Weights of a small GPT-style language model, trained from scratch on English Wikipedia.
Size: 10 layers, width 64, 1 head of 64, MLP 256 ReLU, vocabulary 8192, 1.03M parameters.
Architecture: LayerNorm before each block, rotary positions, biases, tied embeddings.
Training: a variant of Muon for these matrices, 11882 steps.
Each number is 128 + 24 x the weight over its row's rms, rounded and kept within 0 to 255. Layers, rows and columns count from 0. The size above them is the row's rms in percent of the matrix's.

# layer 7 attention key, 64x64, rms 0.162, rows 25-49, columns 0-63
size [ 94  95  89 116  87 106 100  97  78  87  98  95  88 107 112 123 132 129  85 116 108  75 108 100 106]
[[106 157 150  95 132 115 111 164  97 113 111 166  69  92 167 123  68 137 136 163 116 140 141 139 159 105 149 133 176  89  83 137 101 110 122 127 125 130 182 142 119 118 119 112 154 148 141 119 119 111 126 144 139 127 138 134 142 131 124 112 149 140 150  92]
 [ 95 120 168 111 111 111 144 157 135 176 145 143 114 146 139 118 102 128  98 112 122 100 133 153 130 114  92 147 124 155 136 124 159 131 161  99 185  63 126 164 103  98 122 149 132 137 107 114 114 109 113 130 101 119 138 123 102 105 171 143 178 114 114 140]
 [ 83 156  88 185 113 121  97 105 146 140 120  90 192 118  88 143 149 128 147 150  93 144 127 111 101  88 111 125 104 133 135 107 124 120 131 133 129 153  84 105 112 134 152 137 121 133 102 123 126 108 156 120 121 149 153 134 142 137 148 169 160 100 135 157]
 [102 133 146 134 143 130 137 114 106 112 124 136 115 122  97 109 129 134  95 111 142 169 112 100  96 170 175 125 115 139  84 125 101 129 124  90 147 159 138 124 135 200 161 143 131 137 176 110 123 134 141 133  90 141 163  79 139 123  99 107 166 132 130 121]
 [140 128 117 109 128  71 183 128 146 132 128 140 122 148 136 134 140 117 130 103 140  65 115 130 146 132 175 140 103 171 141 173  97 132 111 121 119 118 100 163 126 150 166 139 117  89  93 115 139  85 110 125 104 145 153 137 145 128 149 142 129 149  76 132]
 [165  89 120 175 151 118 161 126 133 161 144  99 143 109 141 141 151  93 145 122  98 114  99 136 155 108 115 123 104 141  63 112 103  93  77 137 125 123 120 142 112 120 131 130 166 110 145 118 135 159 133 113 168 160 104 116 125 162 153 162 149 147 135 106]
 [157  89 129 172 119 108  92  97 162 129 106 120 164 137 122 118 126 170 160 115 124 103 125 131  79 104 175  78  87 134 137 132 132 113 130 157 155 122 132 130 126 149 148 103 132 135 156 151 108 132 136 134 123 124 134 139  93 147  76  91 171 121 150 120]
 [117 118 129 130 125 131 129 133 128 129 135 125 115  74 202 140 133 149 106 173 120  98 108 137 121 133 105 113 146  76 108 134 138 149 139 114 131 118 118 103 161 146 108 128 145  82 121  86 127  84 155 166 133 142 115 136 163 123 134  88 168 162 132 161]
 [119 116 141 117 132 108 157 150 156 118 129 129 121 157 105 116 124 123 114 118 112 120 122  86  98 151 181 149 143 123 131 142 149  86  98 130 117  80 174 132 114 134 120 121  93 183 125 178 128 105 163 103 134 127  98  95  96 114 185 143 126 150 117 127]
 [130 153 113 117 153 134 132 123 125 165 137 128  98  69 149 165 144 109 131 211 108 106 118 116 117 131 152 144 139 129 155 151  99 149 127  93 110 131 115 112 124 124 122  89 124 152  99 126 136  98 146 118 159 159  94 104 117 123 113 139  71 142 121  91]
 [160 108 169 136 135  96 106 161 139 116 161 117 125  97 118 103 123 146  86 143 128 157 151 123 133 146 171 139 112 138 135 160 116 191 102 105 115 119 102 143 145 105  89 115 136 122 122 138 119  86 105 167 152 121 101 119 144 170 102  84 135 161 137 117]
 [147  90 159 114 126 146 103 128 133 115 128 127 106 113 105 188 162 115 144 155 183 149 131  92 156 141 132 110 163  90 119 131 120 121 101 124 135 152 134 140 122 105 125 108 128 116 154 125 109 103 148 159 168 178 108 108  98  96 131 110 145  80 109 157]
 [148 125 176 104 112 152 105 115 121 123 113 129  86 128 122 174 128 114 132 116 121 124 138 106  94 151 152 148 109 140 141 133 153 115 109 105 163 154 123 101 110 128 143 132  87 124 156 170 152 168 175 102 156 123 114 116  86 110 191 119 127 119  84 127]
 [156 103 136 125 127 145 125 106 160  97 123 110 113  83 138  82 143  91 107 125 168 145 122 144 146 152 120 132 149 154 117 154 105 171  69 131 101 100 130 168 144 115 142 127 127  63 151 128 127 146 102 179 126 145 143 152 120 131 105 116 139 138 105 127]
 [136 140  93 165 122 111 128  63 135 182 135 128 158 181 109 145 139 137 120 135 121 141  95 130 127  94 112 121  93 145 125 100 124 125 179 135 149 113 125 148  94 120 155 152 144 141  80 163  88 136 141 130 112 134 120 146 101 122 169 142 115 109 131 155]
 [136 121 177 124 167 120  82 136  75 116 140 147 103 126 147 109 130 144 131 188 124 163 145 122 142 161 128 139 121 103 107 144 145  98 108 102 141 128 123 128 142 133 104 124 125 114 133  88  77 130 129 135 177 134  98 110 143 139 177 139  74 138 110 129]
 [123 134 117 161 166 109 178 145 133 116 136 125 121 110 117 140  84  93 167 129 113 121 103 127 154 112 154 153 102 164 121 147  92 156 126 120 138  61 111 142  98 110 103 115 143 113 102 122  90 122 137 143 168 161 100 132 128 153 137 156 150 122 156 166]
 [107 124 111 145 114 132 144 107 140 144 109  84 140 128 140  92 118 116  54  85 127 127 148  76 130 131 118 103 135 135 171 117 127 139 180 171 110 103 159 145 138 136 164 142 148 178 115 140 114 175 120 131 109  99 154 116 132 140 112 137 127 111 137 139]
 [114  98  83  97 117 180  87 137 166  86 101 163 127 136 168 113 168 120 122 144 121 130 145 111 136 144 147 119 114 157 148 137 135 126  80 149 116 128 107 103 135  97  71 133 120 119 169 126 167 125 121 158 141 128 115 149 102 144 158 118 115 143 110 139]
 [123 138 109 162 101 140 170  91 157 144 140 100 171 113 108 139 145 140 137  88 117 137 102 172 114 109 142 125 124 117  95 109 145 173 159 128 153 148  99 127 113 154 148 142 144  88 124 148 148 128 100 117  89 156 117 131 117 147 145  92 166  78 107 117]
 [ 85 161 116 119 135 116 116 163 127 133 133 133 105  82 101 140 110 126 143 139 135 166 161 134 139 143 179 176 111 183  89 127 106 130 108 123 151 113 141 121 120  83 142  97 115 119 139 117 166 136 107  79 137 181 107 115 118 150 139 140 117 110 143 115]
 [131 165 126  98 159  94 131 112 140 127 136 123 126 104 135 115 129  97 124 159 122 170 152 142 126 138 135 101 100 179 160 124  86 117 126  83 155  78 137 126 141 130 137 152 117 131  72  97 102  86 122 145 160 141 100 153 124 149 111 130 103 165 136 160]
 [180 121 145 133 153 156  94 141 130 113 127 123 116  85 114 130 144 143 129 131  85 151 109 146  87 178 174 164 112 172 126 182 116 112 108 159  92 128 127 110 123 122 116 113 140 136 130 132 136 116 147 122 134  76 114  96 148 139 136 121  98 149 154  95]
 [123 153 134  92 125 163 141 145 142 112 137  91 138 128 136 119 137 135 103 136 131 130 146 119 158 124 142 121 115 128 112 127  88 158  81 188 106 107 149 114  85 131 142 103  98 120 121 135 129  91 129 116 138 130  72 165 112 174 151 151 132 175 144  78]
 [128 166 136 129 157 119 124  89  95 131 145 134 128 128 128 185 147 107 131 160 130 124 115 105 138 111 168 154 130 107 109 151 158 125 118 130  90 134 173 105  64 110 134  88 115 142 136 140 139 116 136 150 138 135 129 153 127 117  54 138  89 119 152 109]]
# layer 7 attention query, 64x64, rms 0.154, rows 26-49, columns 0-63
size [ 99  82 120 101 105 100 101  87  89  81  87  87  89 106 100 107 112 143 102 100  79  96  90 104]
[[103 149 136 112 136 110 102 169 118 152 119 140 117 135 137 112 116 151 115 142 125 140 119 126 142 129  70 128 176 142 115 132 120 159 157 112 160  92 117 178 125 105 112 134 104 131 121 150  90 120 144 141 125 138  88 151  81 116 199 146  96 102  97 148]
 [144 110 122  85  84 132 139 145 125 121 120  82 139 157 106 113 125 148 126 162 104 151 118 175 138 107 148 163 141 134 114 126 110 112 118 140 138  96 131  95 138  97 154 148  96 122 114 189 170 100 160 124 137 106  90 147 111  98 130 157 148 139  98 159]
 [ 92 122 168 145 127 125 186 135 103 153 101 133 146  91 133 113 103 122 137 140 139 101 152  94 112 132 118 107 128 109 113 133 156 107 156 140 124 107 127 125 148 125 153 134 169 138 165 165 110 151 106 160  98  71 144  97 145 162 100 124 130 137 142  73]
 [108 135 146 138 106 112 161 150 140 148 122 139 135 121 139  85  72  91 161 121 127 146 141 159  98 146  97 142 126 147 150 133  84 177 124  85 148 139 136 146 161 123 150 131  87 120  92 106 120 101 125 181 110 124 140 151 149 118  90 155 134 129 156 120]
 [158 112 151 157 140  78 155 138 128 109 157 126 110 149 168  92 134 123 162 120 127 152 135 176  97 129 173  80 141 162 116 119 108 164  56 138 128 144 118 139 107 118 121 108 121 101 145 120 131 149 112 119 126 123  86 128 109 115 136 130 145 104 132  92]
 [140 134 140 126 112 128  96 105 140 158 112 116 135 136 106  86 130 128 111  77 133 129 106 137  95 132 143 136 124 160 104  94 159 112  92 193 126 147 170 146 164 171 130  98 131 126 124 175 139 150 110  96 138  93 147 121 137 126 126 136 106 179 144 102]
 [177 127 156 103 158 114 116 153 131 137 141 115  91  77  92 146 181 114 145 106  94 131 146 102 119 103 182 112 142 161 118 129 101 120  84 111 153 117 138 123 142 132 155  94 135 158 128 129 143 164  89 105 138 136 125 112 115 154 136 131  99 116 160 138]
 [139 158 139 101 160 119 118  79 193 124 126 144 110 126 126 136 125 137 115 154 143 108 103 157 151 100 121 128 177 107 158 138 135 156 132  94 127 129  87 122 108  97 118 142 118  99 135 124  89  78 155 123 139 159 149 141  89 128 138 164 106 116  87 139]
 [ 97 127  99 102 127  93 192 163 141 132 127 144 135 141 106 122 116  66 140 148 138 183 162  80 143 129 135 121 140  98 105 126 162 120  88 135 144 116 113 153 159 131 120 142 108 139 117 113 120 131 133 142 149 112  94 116 141 163 117 113 159 148 109 168]
 [159 148 113 107 133 133 114 129 133  86 140 121 112 116 104 159 145 149  80 112 151 171 149 132 127 102 143 134  76 114 138 154 102 120 105 170 129 181 124  96 141  97 123 146 111 135 154  96  81 106 152 108 129 131 113 106 157 113 131 171 125 171 134 111]
 [127 176 134  98 135 108 121 136 105 138 133 121 107 124 165 133 102  93 146 140 157 133 144 139 135 145 145 137  79 130 115 132 122 154 140 155 145 119 117  88 128 118 185  98 139 127 101 165  61 123 131 138  95 159 113 114 114 164 104 123 149 169  90 149]
 [146  97 120 102 110 130 150 121 151 116 145 153 149 190 161 124  83 155 133 125 124 125 113 126 129 111 157  95 112 151 132 102 107  87 148 148 116 114 118 122 179 179 122  92 113  89 118 128 110  93 150 145 124 113 114 152 109 146 113 129 140 167 176 111]
 [133 167 148 112 139 109  78 142  82 105 156 140 141 123 137 156 163 130 119  66  99 102 140 129 147 144 157 151 151 156 108 145  96 127 138 111 136 161 136  94 108  93 150 109 143 191 130 119 113  94 140 110 150 136 106  99 111 124 125 160 122 144 113 126]
 [127  84 115 138 129 130 161 131 107  95 155  86 171  85 123 108 107 157 155 151 127 135 138 146 161 143 147 122 117  76 108 161 165 157 106  90 135 117 100 140 143 137  94 135  79 125 132 134  98 155 135 143 137 132 137 113 142 110 132 103 187 112 130 138]
 [ 83 139 132  99  97 124 176 125 123 128  96 142 113 111 128 153 119 116 151 127 138 130 129 151 139 149 122 119 120  96 115 186 101  92 158 119 117 135  99 131 190 125 144 149 138  84 143 123  88 125 178 162 115 134 123 138 147 125  98 115 121 148 110 181]
 [ 96 149  94 129 111 127 135 110 115 126 138 131 117 103 163 156 111 119 119 149 154  93 176 122 143 147 121 173 128  89 125 136 156 127 116 142 132 137 152 122 132 140 145 137 138 157 182 121 161 133  81 129 147 125 139  81 113  99 121  68 146 128  69 147]
 [160 130  91 147 108 133 144 113 128 132 143 140 152 109 121 150 144 129 131  81 132 103 129 148  89  92 130 134  84  94 124 128 181  62 140 127  83 127 127 152 128 141 133 148 163 134 153 152 114 158 161 129 142 113 172 152 133 108 136 133 154  84 123 103]
 [ 80 102 109 165 102 145 116 153 103 144 133 111 175 103 170 113 124 122 112 130 128 157 113 105  90 162  57 144 126 125 117 123 153 129 149 111 171 151 162 135 122 142 165 149 112 147 143  82 107 144 154 152 117 122 142 131 139 122  94 111 130 113 117 137]
 [164 146 114  89 113  92 178 125 121 158 128 140 116 117 120 167 123 100 144 138  87  67 100 153 153 119 167  97 101 130 161  99 115  85 137 119  95 146 129 125 146 127 175 161 134 106 128 104 130 115 163 134 122 123 131 134  97 157 144 122 130 158 136 132]
 [ 52 112 109 148 127  88 142 118 111 142 156 125 105 142 122  97 146 148 136 168 106 150 141 128  99 139 126 145 124 168 117 116 195 105 154 128 115 140 142 117  90 107 116 182 135 134 121 138 136 125 145 160  99 157 136 139 105 104 132  80 143 126 138 130]
 [119 165 109 102 168 121 152 122 125 116  81 109 103 123 104 113 168 135 134 133 116 161 119 137 134 147 141 162  96 154 138 119 118 144  93 131 147  75 104 147 149 142 100  88 106 105 110 111 124 122 158 150 119 103 124 149 146 176 156 180 156 133 158 146]
 [158 133 119 102 146  98 132 154 118 141 124 125 145 140 106 126 137 118 142 130 161 125 102 119 127 107 161 141 115 175  68 139 122 110  87 158 129 123 143 108 108 168 153 173 160 129  96 149 106 172  77 128  99 153 148 113 134 119 138 134 109  89 161  98]
 [125 155  60 158  80 125 172 104 116 157 136 148 120 112  85 157 164 108 110 141 102 143 143 139 125 153 158 130 143 156 130  97 111 107 108 153 116 151 133 134 139  75 129 139 140 110 101 144 111 137 138 115 144 137 144 146 128 147 145 119 153  69 104 112]
 [132 127 151 131 103 118 114  76 144 130 126 120 124 141 117 165 173 174 110  98 121  92 131 111 110  59 149 121 106  99 123 130 130 146 104  99 137 167 159 116 164 101 153 110 101 189 113 142 140 112 149 138 115 137 158 124 109 122 123 153 158 115 119 119]]